Each number is 128 + 24 x the weight over its row's rms, rounded and kept within 0 to 255. Layers, rows and columns count from 0. The size above them is the row's rms in percent of the matrix's.

# layer 6 MLP gate, 1024x512, rms 0.0436, rows 616-650, columns 128-191
size [ 98 101 102 101  98 102 105 103  92  99 104  95 102 101 101  95 103 113 103 100  99 101 102 104 100 102  99 100  99 109 101 102  99  96  98]
[[160 121 134 140 162 161  98 125 115 154 136 136 155 150 119 158 158 107 139 101 129 115 115 144 138 148 183 111 113 151 133 148 112 126  95  92  96 126 105 116  86 132 114 134 145  91 132 128 122 138 130 132 143  84 123 132 145  89 145 125 104 121 124 116]
 [134 119 123 153 121 100 149 145 108 180  96 171 150 103 148 132 136 162  69 126 121 146 121 122 136 147 154 136 184  67 127 124 103 138 151 149  94 167 108 160 182 143 142 132 101 115  74 169 130 126 121 109 156 182 118 102 109 161 124 114  52 149 147 131]
 [132 133 158 160 134  97 144 141 123  88  85 113 121 122 101 134 153 136 123  99 142 132 141 166 157 149 139 139 143 106 125 148 140 105  99 177 129 169 106 112 114 119  98 143 152 125 147 125 127 157 140 109  97 152 155 120 112 122 110 130 154 135 162 138]
 [134 165 128 127 132 106 139 159  95 104 127 156 131 183 106 117 136 110 131 156  85  98 131  63  95 116 163 108 142 110  77 133 129 152 122 135  91 149 138 172 106 123 110 110 115 133 116 146 133 151 141 140 168 123 133 132 151 108 125 110 102  96 115 160]
 [104 124 117 159 120 145  94 122 155 132 126 102 131 162  99  86 103 121 119 127 176 127 139 168 104  77 160  84 142  49 139 139 135  99 125 121 145 117 140 107 134 165 140 122 122 100 114 128 106 152 116 152 117 104 127 122 150 142 129 116 148 100 152  94]
 [139 120 103 111 149 170 133 119 102 157 127 105 170 117 137 124 132  98  78 140 169 126 109 128 139 100 173 101 118 146  99 104 115 119 130 104  94 157 143  95 159  88 136 191  88 181 128 130  97 110 160  96 129 107 120 141 133 134 118 135 119 156 122 109]
 [ 99 107 107 130 135 130  67  88 134 131 102 102 113 107 129 151 119 165 116  92 142 128 114  88 138 138 165  98 110  95 105 150  73 148 140 131 127 108 149 113 118 119 158 155 147 162  91 132 124 130 132 136 136  96 139 142 124 115 128 151  81 153 158 125]
 [161 123 170 169 127  97 105 114 138 120 162 131 105 120 118 131 128 106 120 142 136 111 124 160  91 141  92 161 114 136 114 120 100 158 119 140  63 119 155 154 123 174 178 142 105 153  97 130 129 137 193 146 112 105  73 155 120 129 114 162 157  86 100 169]
 [166 125 139 134 132 114 131 133 143 137 114 147 142 118 125  83 164 175 150 119 133 118 128 116 112 125 131 102 115 150 133 134 123 158  99 172 141 130 119 153 150 139 107 101 170 170  78 135 137 138  87 123 107 117  92 152 111 134  92 191 100  79 150 175]
 [100 145 149 143 117 146 121 114 141 128 137 132 103 149 113  89 141 129 162 148 157 111  93 125 133  93 134 115 141  75 126 119  76 128 111 117  69 113 133  97 138  97 123 120 128 113 133 113 124 102  83 125 108 128 113 111 135 137 136 100 133 145 111 108]
 [120 169 133 135 177 165  97 118 138 147 155 163 150 111 137 109  70 127 105  88 137 136 147 115 128 170 125 135 185 178 124 132 133 138 134  87 141 123 144 141 145 134  95 151 140 183 133 165 103 165 161  86 102 146 123  97 150 137 155  99 104 124 140 120]
 [122 119 117 128  96 165 126 154 140 120 117 125 140 106 134 122 142 108 160 138 134 115 132 166 133 138 142  98 149 138 104 149 129 147 108  85 152 115 160 154 153  97 108  78 105 114 183 152 136 104 145 135 146  99 107 137 145 169 116 103 126 127 114 121]
 [118 115 137 145 129 113 155 135 144 110 119 120 109 145 154 125 169 161 137 146  97  99  93 125  96 138 112 130  98 107 126 171 123 152 150 139 113 107 116 140 111 162 134 133 134  75 145 144 137 170 132  89 156 142  99 142 147 140 155 131 153  94 146 150]
 [123 140 158 150 147 186 134  94 157 138 123 114  99 131 118 118 115 115 108 131  87 175 132  83 138 131 132 118 125 166 113 132 123 126  75 101 117 136  93 117 116 134 110 166 123 158 125 147 113 152 127 141 155 134 142 146 105 146 152 161 121 153 147 173]
 [125 161 154 141 123 147  72 130  93 134 115 131 148 170 115 179 119 120 102 133 120 101 103 162 142 134 148 125 144  99 121 136 149 142 151 140 104 166  94 124 153 127 135 117 166 145 144 155 102 114 154 145  96 116 147 136 115 135 145 135 138 103 136 101]
 [144 126 145 161 139 135 110 157 171  92 156 112 161 198  85 115 137 125 147  96 145 120 118 130 179  75 130 170 142 111 132 153 119 111 160 125 130 123 139 141 125 165 129  95 102 115 127 151 152 126 114 106 120 143 115 100 105 113 123 149 177  88 122 126]
 [129 111 114 143 116 157 108 133 117 168 158 140 124 183  76 161 142  84 128 137 111 156 115 174  75 162 122 120 138 161 132 116 102 114 119 100 103 117 129  89 131 127 131 145 134  93  86 116  59 170 140 157 144 160 115 154 121 140 127 123 138 166 145 141]
 [136 124 135 134 201 159  97 127 120 162 135 148 110 114 182 164 126 142 122 155 153 117 153 114 158 145 143 125 149 139 128 109 128 152 122 119  95 163 156 106 119 164 155 170  99 169 126 149 118 119 160 123 115  97 165 102 159 125 153 184  80  96 170 113]
 [ 91  78 163 139 180 138 123  96 111 167 143 171 140 141 122 116 141 144  94 117 125 149 140 162 120 187 135 132 125 137 148  75  95 122 108 119 112 119 109 106 124 103 179 119 115 113 121 167  92 161 133  65 130 117 146 152  85 131 114 143 100 117 115 116]
 [127 142 124  98 137  90 123 138 150 116  95 120  98 156 123 133 111 116 125 138 112 114 191 146 120 105 181 142 161  87 149 133  81 128 128  99 103 114  96 111 147 114 136 151 118 158 109 150 103 121 115  90 110 128 137 145 163  83  60 161 118 140 153 127]
 [191 141 150 101 139 115 109 167 104  97 121 147 176 126 157 112 129 125 148 109 130 129 110 140 129  89  93 115 144  89 157 124 121 105 148 139 140 133 105 143 120 140 106  86 110 139 147 157 133  94 125  75 124 149  80 135 119 128 150 171 140 124 148 154]
 [178 126 144 109 143 146 135 129 118 152  96 128 138 149  94 103 161  84 107 152 136 124 106 147 138 192 131 138  95 147 100 124 115 145  94  79 163 154 121 150 141 114 119 112 133 133 142 131 114 140 165 122 131 123 140 123 124 126 132 112 117 105 145  99]
 [ 99 126 109 108 158 114 101 174 144 112 150 133  92  89 159 102 159 156  81 132 171 162 132 128 124 106 100  70 143 124 168  94 134 165 166 100 124  84  90 121 103 121 124 122 127 111  98 134 134 106 118 120 144  89 124 108 123 129 150 158  84 158 136 146]
 [151 128 107  89 115  95 159 135 181 126 178 140 118 130 114 112 147  56 129 108 109 118 134 163  63 125 117  96 131 115 113 123  93 177 117 146 126 138 135 131 146 121 143 154 106 155 121 114 130 174 140  83 132 112 115 148 176 110 102 115 135 139 163  87]
 [116 110 112 135 146 119 159 112 105 145 123 127 129 146  97 113 148  94  79 122  99 122  79 123 128 141 148 111 129 102 167 133 115 135 139 133 108 128  93 125 140 145 152 165 101 125 114  97 116 147 145 115  95 122 119 132 146 133 171 196 157 129 127 138]
 [ 93 105 138  77 191 150 115 119 154 164 130 146 150 123 105 125 126 120 138 121 158 129 127 137 130  99 188 131 115 123 135 154 146 116 147  80  94 149 124 125 133 114 161 113 140  93 170 126 133 148 122 107 128 139 131 116 120  70 116 188 115 119 138 144]
 [123 102 113 142 153 120 125 131 162 175 130 152  85 162 159 147 143  83 136 125  95 136 164 158 125 120 130 129 106 127 154  93 145  92 144 121 110 119 107 139 103 140 162 126  98 101 141 128  96 135 151  91 127 109 144 126 121 119 141 125  96 119 109  78]
 [124 117 100  95  95  90 148 140 143 112 167 117 170 149 141 139 125 119  98 120 139 161 137 186 167 105 132 107 148 151 129 154 171 161 173 142 164 142 144 100 121  90 114 117 132 143  96 133 106 197 132  88 137 107 115 102 135 115 139 146 185 137 116 187]
 [117 138 157 113 111 137 149 100 143 143 128 152 108 137 111  94 158 130 104 112 134 128 129 101 116 132 136 172 163  91 105 137 127 133 104  70 149 109 112 139 151 137 103  99 132  95 119 145  88 134 148 164  97 148 145 131 129  92 145 161 127 113 135  94]
 [120 177 107 114 124 117 127 142  91 200  75  73 108 134 104 107 153  96  93 121 159 103 164 142 149 136 213 127 120  99 134 135 118 115 119 114 117 127  88 105 178 127 118 123 138 173 129 109 125 126 104  71 115 186 130 166 125 137 129 159 119 199 119 170]
 [138 104 111 114 147 121 154  85 128 119 114 116 118 140 133 137  99 151 130 126 128 106 113 140 119 135 125 111 148  99 106 122 107 121 151  95 142 181 155 106 142 125 105 165 127  77 132 122 117 147 146 130 106  99 122  99 110 135 156 151 122 156 106 123]
 [171 123 139 128 165 133 106 191 116 135 101  95  93 125 120 145 128 132 152 111 145 148 111 121  84 130 147 119 136  89 125 159 127 112 129 118 162  83 106 116 156 121 139 136  97 162 161 120 130 159 163 158 126 143 134 112 118 115 120 148 109 161 156 119]
 [130 107 131 143 147 147 162 139 165 116 128  87 129 154 121 121 132 131 133 147 137 155 135 105 108 195 161 113 126 138  92 168 135  94 126 142  67  77 122 102 131 167 118 182 150  85 120 165  81 143 154 107 124 133 140 135 145 102 182 125 140 141  99 154]
 [132  90 142 144 150 162 103 118 132 137 128 121 103 124 143 113 133 166 173 138 119 126 177 138  99 156 120  89  98 151 136 143 113  96  82 128  81 119 148 123 100 108 144 149 136 103 138 127 125  92 133 110 167 164 177  93 154  33 103  92  97 148 137  79]
 [133 136  93 129 168 138 138  74 141 103 148 110  89 155 117 103 168 159 130 132 135 129 151 104 149 129 120 171 139  93  79 152 128 136 178 106 163 119  75  90 161 134 123 134 164  89 118 167 130 163 137 111  88 100 118  98 122  99 136 187 153 109 118 147]]
# layer 6 MLP up, 1024x512, rms 0.0435, rows 616-650, columns 128-191
size [ 97 101 102 103  94 104 100 102  95  95 102  99 102 103 104  99 103 108 105 100  98 103  99 106 103 102  97  99 104 106  99 103  94 100  93]
[[120 143 129 126 148 139 140  90  93 109 164 172 108 118 124 142 124 101 149 143 179 159 103 156 161 115  93 112 133 107 160  87 114  86 118 130 145 137 100 159 135 161 135 129 156  95 107 152 109 148 163 173 145 122 113 122 126 130 115  88 123 147 131 145]
 [126 124 139 123 142 136 121  93  91  93 151 167 147 114 132 148 137 148 121 104 113 105 132 150 158 135 149 128 154 116 139  88  81 135 128  97 109  88 167 146 123  99 140 133 127  78  85 120 127 117 132 124 138 142 110 130  80 105 113 116 121 135  90  96]
 [138 131 108 155 124 131 143 187 182 102 126 118 121 167 111 136 113 131 119 168 169 105 117 139 124  99 133 158 115 107 121 160 118 110 136  74  97 113 102 104 115 173 139 111 133 109 115  81 133  87 134 106 117 124  96 112 152 116 106  82 127 154 124 144]
 [147 143 101 128 107 101 130 123 146 156 146 155 159 100 154 121 128 110 131 170 135 143 134 133 112 112 143 169 101 143 113 135  88 155 136 156  89 140 124 205 125 126 155 123 144 167 127 117 135 144 127 189 148 101 117  80 156 146 175 106 103 118 137 116]
 [193 151  90 143 148 160 162 123 141 123 105 100 106 125  85 130  88 141 173 104 127 130 119 144 139 137 121  98 148 131 124 125 121 136 138  89 114 135 147 119 159 184 113 122 151 120 116 155 125  84 166  74 142 127 107 139 133 124 112 149  97 140  90  99]
 [121 143 120 124 149 128 167  99 136 168 105 112 153 134 131 115 106 128 112 117 169  97 122  91 164 103 144 123 123 134 117 131 157 111 153 149 118  99 101  90 115 147 123  98 123  74  92 132 125  70 171 147 114 133 126 111 152 142 109 117 125  97 177 150]
 [169 148 110 152 131 158 131 148 124 132  94 127 127 132 109 140 137 117 145 147 122 145 127  91 128 110  87 139 129 152 144 121 122 114 155 123 109 105 147 150 108 110 136 139 141 117 164  98 103 131 124 101 109 112  99 144  84  80 112 107 144  72 148 114]
 [119 142 147 120 124 155  65 166 139 138 101 150 109 136 129 111 169 121 150 110 129 112 161 170 146 113 107 148 126 124 146 126 168 132 126 139 109 159 174 145 120 112 132  79 140 157 148 110 141 180 142 170 132 153  90  57 143 142 160 162 141  83 142 143]
 [135 118 127  81 139  98 170 147 195 116 150 111 122 158 122 113 121  91 161 112 138 138 123 139 142  89 130 120 131 122 115 139 136 161 152 150 104 122 183 139 139 161 187 105  78 121 135  82 110 130 137 125 166 139 115 131  97 171 174 119 112 171 151 154]
 [104 119  95 109 136 116 142  79 146 105 135 122 105 128 145  72 135  76 139 128 127 106 119 186 118 131 153 132 128 179 116 166  99 109 168 110 156 116  99 112 136 104  92 111 134 147 112  79 117 152  99 112 121 112 117  91 124 162 133 143 142 161 100 152]
 [105 168 113 168 158 151 139 130 129 125 111 102 165  70 142 145 122 170  73 144 164  89 100  98 157  90 143 142 117 151 104 108  85 111 195  90  99 110 161 153 133 113 125 109 143 170 152  65 133 141 111 145 157 126  99 114 139 146 137 123 102 134 142  74]
 [138 106 127 135  94 127 103 115 149 109  87 136 133 112 116 138  89 155 133 146 139 141 150 118 118 122  92 120  68 128  97 108 128 151 121 172  97  79 109 142 136 113 123 126  97 113 107  92 116 149  80 117 123 134 126 154 128  88 145  88 117 119 125 123]
 [130 136 179 124 133  66 148 127 167 126 127 145 140 175 118 179 159 102 112  96 126 118 108 129 103 184 121 141 127 117 130 161 128 141 104 107 147 145 105 137 109 103 148  95 137 136 147 119 146 155 110 123 110 144 151 136 132 140 123 101  90  95 113 140]
 [134 150 137 138 147 132 122 114 139 114 144 163 119 122 142 146 108 120 120 129 134 108  98 131 103 116 186 155 108 119 133 136 176  94 136 132 135 150 107 151 143 148 148 151 132 125 135 186 133 126 156 130 149 162 145 117 118 143  96 127 102 113 163 123]
 [ 96 147 136 132 152 110 124 127 157 121 137 103 156 182 128 143 118 130 124 126 113 123 158 140 108 137  98  99 117  96 108 104 111 129 130 147  97 145  87 132  99 143 152 123 139 154 150 143 132 131 125 127 104 135 159 153 139 128 120 162 169 141 157  93]
 [ 95 126 118 132  65 134 141 118 129 117 140 154 117 116 144  90  81 148 141 155 117 121 169 128 130 117  93 152 139 144 121  97 159 121 111 121 153 110 121 115 131 128  78 142 167  88 140 137 107 100 129 171 144 124 139 151 149 122 122 134 154 127 121  88]
 [119 117 175 143 140 146 135 121 166 136 146 113 133 112 121 150 104 129 108 120 126 123 117  96 135 121 108 133 100  86 141 150 115 138 178 172 115 152  99 131 181 138 155  95 148 140 162 117 123 128 112 133 151 138 155 107 128 125  93 131 109 103 130 135]
 [101 163 107 101  93  99 110 102 168 127 103 144 134 140 114 127 128  98 127 126  78 138 122 128 125  94  96 150 112 104 158 104 147 101 140 120 131 135 141 144 102 175  84 130 120 135 126 125 100 146 131 111 142 140 122 149  69 156 118  98 138 121 129 117]
 [144 149 192 123 124 138 142 125 151 131  90 102 144 155 134 110 133 163 136 147 155 144 140 143 106 141 139 104  93 144 101 139 107 157 188 136 127 139 162 163 114 105  91 131 118 151 146  75 132 139  89 148 123  98 121 101 140 107 132 125 148 106 144 119]
 [113 128 137 144  89  92 114 137 122  76 136 108 132 144  74 140 118 153 121 177  92 159 136 127 142 142 103  99 126  98 139 140 145 130 104 145 108  79 126 109 127 121  85 177 124  90 172 155 149 105 110 125  96 126 127 108 123 104 106 130 103 143 155 100]
 [148 131 108 159 140 156 105 140 166 115 126 101 121 147 116 126  98 151 129 140 134 104 150 178 144 106 134 127 144 110 130 134 131 131 160 109 109 135 120 127 121 151 111 135 125  84 108 143 111  80 178 135 147 168  87 123 107 111  91 113 126 134 163 144]
 [126 116 137  95 129 146  99 164  87 119 140  98 108 171 119 118 148 107 127 115  88 168 156 134 107 124 143 156 138  88 126 129 140 144 135 130 137 136 134 126 142  95 104 146  90 111 129 103 120  91 116 136 123 140 123 105 163 117 138 110 104  98 139  94]
 [104 161 160 145 111 152 141 123 182 155 152  89 119 113 152 132 124 176 106 139 133 148 143 148 161 115 158 141  91 110 135 178 157 126 112 132 129 117 144 120 148 148 142 134 159 104 159  91  75  84 124 138 135 145 117 119 122 127 127 140 141 136 134  69]
 [117 142 108 153 128 155 103 106 137 152 185 115 110 141 134 121 146 128 119 160 132 115 124 120 126 133  99 179 132 101 121 105 177 127 110 120 146  99 122  75 115 166 107 134 117 127 174 117 152 132 188 126 137 100 146  96 141 155 108 123 121  80 128 140]
 [134 117 131 171 154 156 147 135 127 142 134 110 117 134 138 142 134 148 131 153 142 107 145 129 188 169 145 140 130  92 121 163 115 182 144 137 148 163 144 120 116 156 196  82 122 120 169 108 132 175 169  98 146 145 127 116 124 129 144 119  95 122 119 135]
 [120 108 147 137  89 110  90 159 151 160  93 119 126 133 135 137 115 133 171 141 124 148 141 148 124 137  93 113 151 124 128 178 114 165  86  86 129 112 109 147 135 127 160 162 173 136 155 109 136 136 118 113  95 135 151 107 118 126 120 132 130 108 177 148]
 [138 133 126 111  90  91 157 135 134 101 104 143 138 122 129 117 180 131 103 102 136 164 144 124  95 107 106 122 165 137 107 117 158 150 148 143 115 128 107 111  96  98  95 131 114 137 133 125 141  95 116 147 116 106  91  92 166 138 111 129 139 147 127 105]
 [134 158 158 143 148 111 168 146 134 150 155 119 113 140 113 144 132 135 121  81 144 145 111 131  96 146 159 108 106 131 180 143 109  96  96 167 110 135 147 156 116 100 176 136 113 124 119 123  97 117 129 153 109 134  89 157 115 166 184 137 138 107 110 108]
 [146 149  69 180 116 123 145 119 139 147 152 145 168 126 107 107 140 123 114 149 146 148 101 105 133 110 130 123 113 144 109 134 140 141 137 149 162 115 117 154  78 140 116 141 129 122 119 160 139 159 129 104  52  92 157 148 150 144 149 123 122 122 180 129]
 [159 152 128 136 104 147 128 153 137 171 138 119 119 133 145  87 138 105 133 131 159 121 114 104 116  97 138 132 189 125  91 115  78 133 139  63 129 182 118  94  93 125 144 113 134 140 143 133 110 131 170 127 130 134  69  74 158 138 134 167  98  87  73 175]
 [150  89 148 123  77 123 132 115 141 124 120 108  75 126 160  98 149 122 150 177 133 125 114 121 119 119 168 153 149 176 144 116  91 170 138 121 108 137 121  94 109 124 137  89 103 109 153  97 133 118 101 119 114 131  98  86 137 105 128  85 110 132 132 148]
 [144 140 147 100 121 128 122 138 143  87 131 110 111 130 124  96 109 116 101 129 157 165 158 135 119 124 125 140  96 125 137 130 109 151 101  89 106 162 102 147 136 117 108 155  94 125  98 168 131 140 158 140  67 123 145 165 118 146 128 154 139 111 165  95]
 [128 114 118 122 135 116 151 145 102 169 123 140 113 128 134 142 161 141 148  99 120  89 125 151 141 147 154 174 118  76 154 144 126 143 135 104 121 145 114 157 112 125 138 138 126 143 171 136 168 135 151 148 152 136 145  88  94 134 153 114  88 115 108 116]
 [140 141 164 120 114 103 144 118 113 146  95 110 129 107 163 174 147 133 162 132 113 112 145 135 122 102 125 119  99 138 121 137 118 135 130 110 172 136 122 148  80  93 125 137  95 165 120 152 114 120  90 135 147 169 133 109 107  94 140 153  91 129 154 154]
 [ 86 135  95 175 152  99 118 174 118 100 124 163 157 138 141 113  98 166  68 109  98 117 166 121 156 106 120 149 118 138 154  91 132 113 111 159 151 144 134 127 112 140 138 119 113 146 100 134 126 115 138 114 151 152 160 137 126 161 116 170 117 132  77 118]]
# layer 6 MLP down (transposed), 1024x512, rms 0.0436, rows 616-650, columns 128-191
size [ 99 102 101 102  98 101 102 100  94  97 101 100 103 103 104  99 101 104 105 100  98 100  99 104 101 100  95  99 102 103  99 102  95  98  92]
[[130 126 150 130 116  94  98 144 161  96 166  97 130 139 120 101 106 134 112 159 162 105 118 159 142 143  85 116 142 146 132 126 129 128 160 131 150 122 115 127 101 127 172 126 115 131 129  96 143 140 129 159 116 140 117 135 150 113 127 130 124 149 169 113]
 [150  99  99 131 120 133  97 138 166 112 135 102 143 115 124  95 131 137 128 175 111  83 134 129 129  96 132 145 130 188 123  91 110 113 131 163 131 123  98 114 132 110 115 126 143 144  88 125 139 171 119 115 140 160 118 151 103  88 137 139 148 157 116  93]
 [ 83 143 138  84  80 138 146 146 178 123 171 144 120  90 115 153 117  98 126 166 145 101  95 117 139 150 115 116 155 157 111  78 171 106 144 131 141 101 185 117  98 122 111  97 104 132 130 107 146 109 130  81 102 148 119 150  96 121 142 132 128 147 138 172]
 [128 141 124 114 112 131 166 113 116 164  91 121 119 177 132 138 116 147 124 113 135 136 124 151 149 102 172 180 156 149 148 120 105 119 106 140 101 156  92 116  96 129 100 116 146 135 174 123 117 121 118 100 138 163 171 119 149 164 108 136 161 153 120 135]
 [106 119 176 133 136 133 149 125 103 122 121 151 113 102 138 104 140 123 136 148 135 129 142 110 166 106 154 129  96 126 151 134 118 156 105 130 124 129 103 123 119 130 104 119 147 113 145 137 144 119 154 172 135  99 146 142 121 104 132  91 123 152 159 111]
 [109  74 143 164 151  77 116 106 109 127 138  83 102 131 128 122 115 157 110 147 130  77 131 121 130  98 137 100 161 174  91 129 128 131 147 132 119 133 156 129 144 132 140  93  36 109  95 123 115 122 150 156 156 123 122 102 106 173 114 109 125 143 108 102]
 [166 144 118 120 131  67 136 149 108 108 132 110 134 142 115 171  67  77 130 169  96 136 141 151 128 140 154 136  54 169 138  82 172 157 116 113 123 120 157  91 156 138 131 117 114 105 123 118 152 108 126 140 129  95 133 118 147 142 110 168 109 103  97 111]
 [105 125 106 154 111 151  97 142 118 140 135 150 144 120 159 130 109 149 141 109 103 125 195 125 142  82 120 128 112 144 170 134  88 136 147 127 156 137 171 162 151 130 115  82 140  99 136 111  90 139 133  71 120 131 104 125 143 120 119 125 120  95 124 118]
 [108 116 131  93 100 143 146 121 135  92 141 133  94 144 122 113 105 124 154 144 114 150  73 101 132 110 120 112 121 104 135 123 125 140 119 113 145 138 139  90 144 136 160 105 143  78 108 178 139 169 126 157 145 109 165 156  94 112 131 142 127 104 127 119]
 [155 163 161 132 154 105  87 156  91 134 184 149 116 171 138 137 158 106 186 128 132 122 137 140 133 146 115 135 163 154 128  76 147 150 138 106 138 114 148 126 128 140 130 148  83  73 162 180 123 114 157 129 114 134 107 100 150 135 116 115 106 138 117 157]
 [ 74 112 177 109 129 124 140 138 108 103 129  92 134 124 130 108  95 136  99 148  88 137 118 101 157 110 141 138 151 125 146  91  63 158 142 137 138 119 130 144 116  97 123 126 143  92 128  95 140 124 117 143 106 101  85 110 153 132 115 126 133 139  91 125]
 [123 134 130 140 148 143 109  94 130 114 167 138  86  94 132 109 139 144 152 132  86 154 148  89 167 136 132 146 107  81 131  99 137 148 139 107  91 120 110 144 152 119 134  90 118 164 143  91 105 124 163  84 141 132 152 118 165 114 119  98 153 101 139 128]
 [132 146 138 139 105  98 169 126 119 127 142 120  88 120 104 140 155 117 106 123 132 165 119 131 110  86 144 138 128 154 138  95 135 138  88 145 162 158  99 165 138 113 144  67 162 134 140  64 173 141 157 118 121 157 141 106 102 131  95 112  97 142 111 158]
 [175 155 155 130 156 108 104 122 158 110  87 144 133 114 120 138 182 133 112 122  95 146 115 109 122  97  97 115  90 136 123 128 181 131 135 136 139 139 111 169 142 132 133  82 154  95 149 116 122 113 138 107  76  88 107 178  64 112  89 158 131 166 123  92]
 [147 167 175 145  95  85 107 151 113 135 113  87 112 151 142 140 146 130 106  89 106 121 141 149 112  91 136 158 153 131 118 146 129  90 106 127 122 112 121 158 123 115 117  95 111 114  99  89 151 112 152 113 135 101  93  88 126 161 171 109 143 168 117 123]
 [177 104 126 143 166 164  96 159 161 149 107  97 163 173 124 166 152  99  99 109 138 131  84 108 142 130 175 123  85 170 128 151  67 132 165 128  65 153 131 134 100  93 141 123 121 106 102 136 145 132 108 111 136 120  87 102 160 120 110 177 123  97 121 101]
 [146 117 161 118  99 121 141  95 125 142 135 150 112  92 189  99 106 111 121 122 122 117 146 180 160  87 159 134 142 115 146 131 111 123  89 149 163 110 132 131 150 143  98  94 111 109 141 128 155 125 134 109 161 129  96 114 150 134 121 180 104 186 109 123]
 [124 167 129 135  62 140 158 109 136 115 153  91  99 152  57 108 129 108 136  97 135 167 127 172 100 147 109 119 137 125 143 144 123 143 155 129 119 162  88 137 134  92 136  85 110 131 110 118 117 148 115 127 154 130 125 146  65 101 113 122 131 150 128 154]
 [177 108 128 169 131 124 177 128 186 147  98 151 154 133 125 147  94 125 163 132  85 182 104 117 106 127 123 141 139 108 105 117  94 118 122 157 112  97 128 106  98 129  90 124 121 129 109 140 154 138 131 116 158 123  80 123 124 136 142 131 139 141  80 134]
 [ 94 111 149 124 158 122 106 151 139 116  95 134 167  94 135 127 131 172 120  92 118 132 122 136 142 130 156  99 122 139 125 105 141 139 106 125 131 158 128 152 164 121  80 158  94 117 101 125  98 110 124 161 133 145 140 127 137 149 129  77 123 106 176 138]
 [128 130  98 104 123 153 165  85 179 117 112 125 159 137 135 107 134 153 152 125 117 112 129 132 108 127  91 124 121 128 101 156 156 173 128 174 110 118 113 119  92 113  98  76 159 157 160 123 139 134 109 139 123 104  71 144 129 116  90 130 127 134 105 121]
 [119 128 104 140 119 172  89 120  95 128 140 111 150  87 134 135 134 134 112 132 114 135 132  83 134  70 133 156  94 160 133 141  93 127 153 177 134 132 112 131  78 104 133 127 118 153 146 114  92 133 121 128 178 101 136 155 118 127 146 103 105 119 117  99]
 [144 134 116 119 112 136 127 120 113 139 134 103 164 126 151 122 133 140 134 108 109  96  91 132 114 139 111 155 147  97 121 140 170 124 118 110 115 103 119 129 135 140 130 135 140 137 111 149 150 138 122 171 151 119 117  98 136 108 115 165 137 115  76 130]
 [131 144 146  91 108 149 140 151 154 142 132 130 150 129 133 125 130  91 140 172 113 114  95 143 159 178 138 145  92 132 100 153 116  91 186 150 157 111 109 123  78 142 113 158 130 127 160 135 118 149 142 139  78 125 167 103 124 170 141  93 147 173 158 125]
 [ 87 165 154 114 127 126 131 115  67 153 133 110 109 148 107 139 114 103  99 108 139 152 131 166 102 125 131 150 122 101 120 154 136 119 113 133 170 114 171 122 116 136 189 153 149  99 121  97 138 102 145 128 145 137 130 134 133 131 150  84 116 142 170 118]
 [136 131 132  96 155 102 137 125 155 168 140 123 160 124 134  98  96 111 117 150 119 164 131 102 143 127 130 138 119 133 150  99 106 144 158 137 165 135 136 136 102 122 116 113  84 136 143 107 144 165 145  99 142 145 152 105 116 113 148 148 135 180 155 139]
 [144 129 107 151 137 119 157 112 124 137 146 109 149 101 119 173 114 132 112 130 139 171 154 106 159 204 179 158 134 141 164  93 150 127 159  93 126 109 137 159 121 121 137 136 119 129 156  85 150 158 107 116 132 148 112 137 148  78 130 147 129  90 135  93]
 [104  84 146 125 178 114 152 123 143 159 129 111 130 130 124  98 153 135 124 107 122 117  86 154 163  98 123 143 133 123 130 181 120 144 112 112 129 120  87 123  85 135 146 139 133 110 107 145 141 132 164 180 114 147 105  92 106 133  87 115 127 113 119 145]
 [ 88 138 115 142 144 147 153 100 164 121 128 109 127 130  64 116 150 104 181 101 140 111 116 148 162 155 110 157 105 146 154 102 145 137 173 159 139 113 136  98  94 142 111 135 142  89 144 123 129 130 159 151  98 128 158 104 146 107 168 111 104 111 146 131]
 [158 133 108 173 171 121 127 174 139 167 107 133 114 137 125 138 118 105 108 121 140 132 135  75 127 167 171 129 167 123 115 131  99 124 144 139 125 107 115 119 121 116 136 136 141 159 127 122 158  96 127 140 120 126 117 123 133 120  61 148 122 157 112 204]
 [129 157 164 127 108 117 132 146  96 112  97 137 124 147  95 157 115 116 119 132 146  79 118  95 129 128 114 149 172  95 136  97  98 173 109 139 142  83 142  72 109 146 126 116 166 117 139 119 129 133 138 190 113 101 103 132 138 107 112 131 128 126 132  74]
 [136  99 151 176 150 129 119  95 118 141 177 132 143 155 160 123 139 123 109 134 165 124 155 103 103 157 121 162 148 123 137 153 110 129 123  94 160 129 134 130 155  92  92 170 142 142 165 126 108  98 155 133 163 182  85 132 102  95  96 104  98 162 137 168]
 [154 159 134 121  92 101 118 136 171 108 127 156 160 103 135 116 133 145 135 116 153 183  84  99 107 123 144  81 140 114 136 131 117 111  78  93 119 112 128 108 163  95 125 108 140 105  94 146 122 146  96 173 107 162 116 160 145 125  65 116  87 110 105 123]
 [114 148 145 117 129 129 141 151 115 127 134 102 115 145 143 135 148  92 149 106 143 123 138 126 141 139 164 141 130 143 140  88  98 141 124 117 171 161 144 137 126 130 138 142  99 132 164 119 151 147  97 114  93 116  92 180 136 114 123 143 171  77 127 150]
 [ 61 130  98  94 183 124 124 157 143 147 111 138 141 144 154 158  99 129 104 131 146 119 111 134  99 144 112  68  76 140 166 134 129 121  95 136 162 139 128 117  77 124 161 123 131 124 138 117 125  81 115  69  95 149 121 150 130 150 106 145  94 126 128 120]]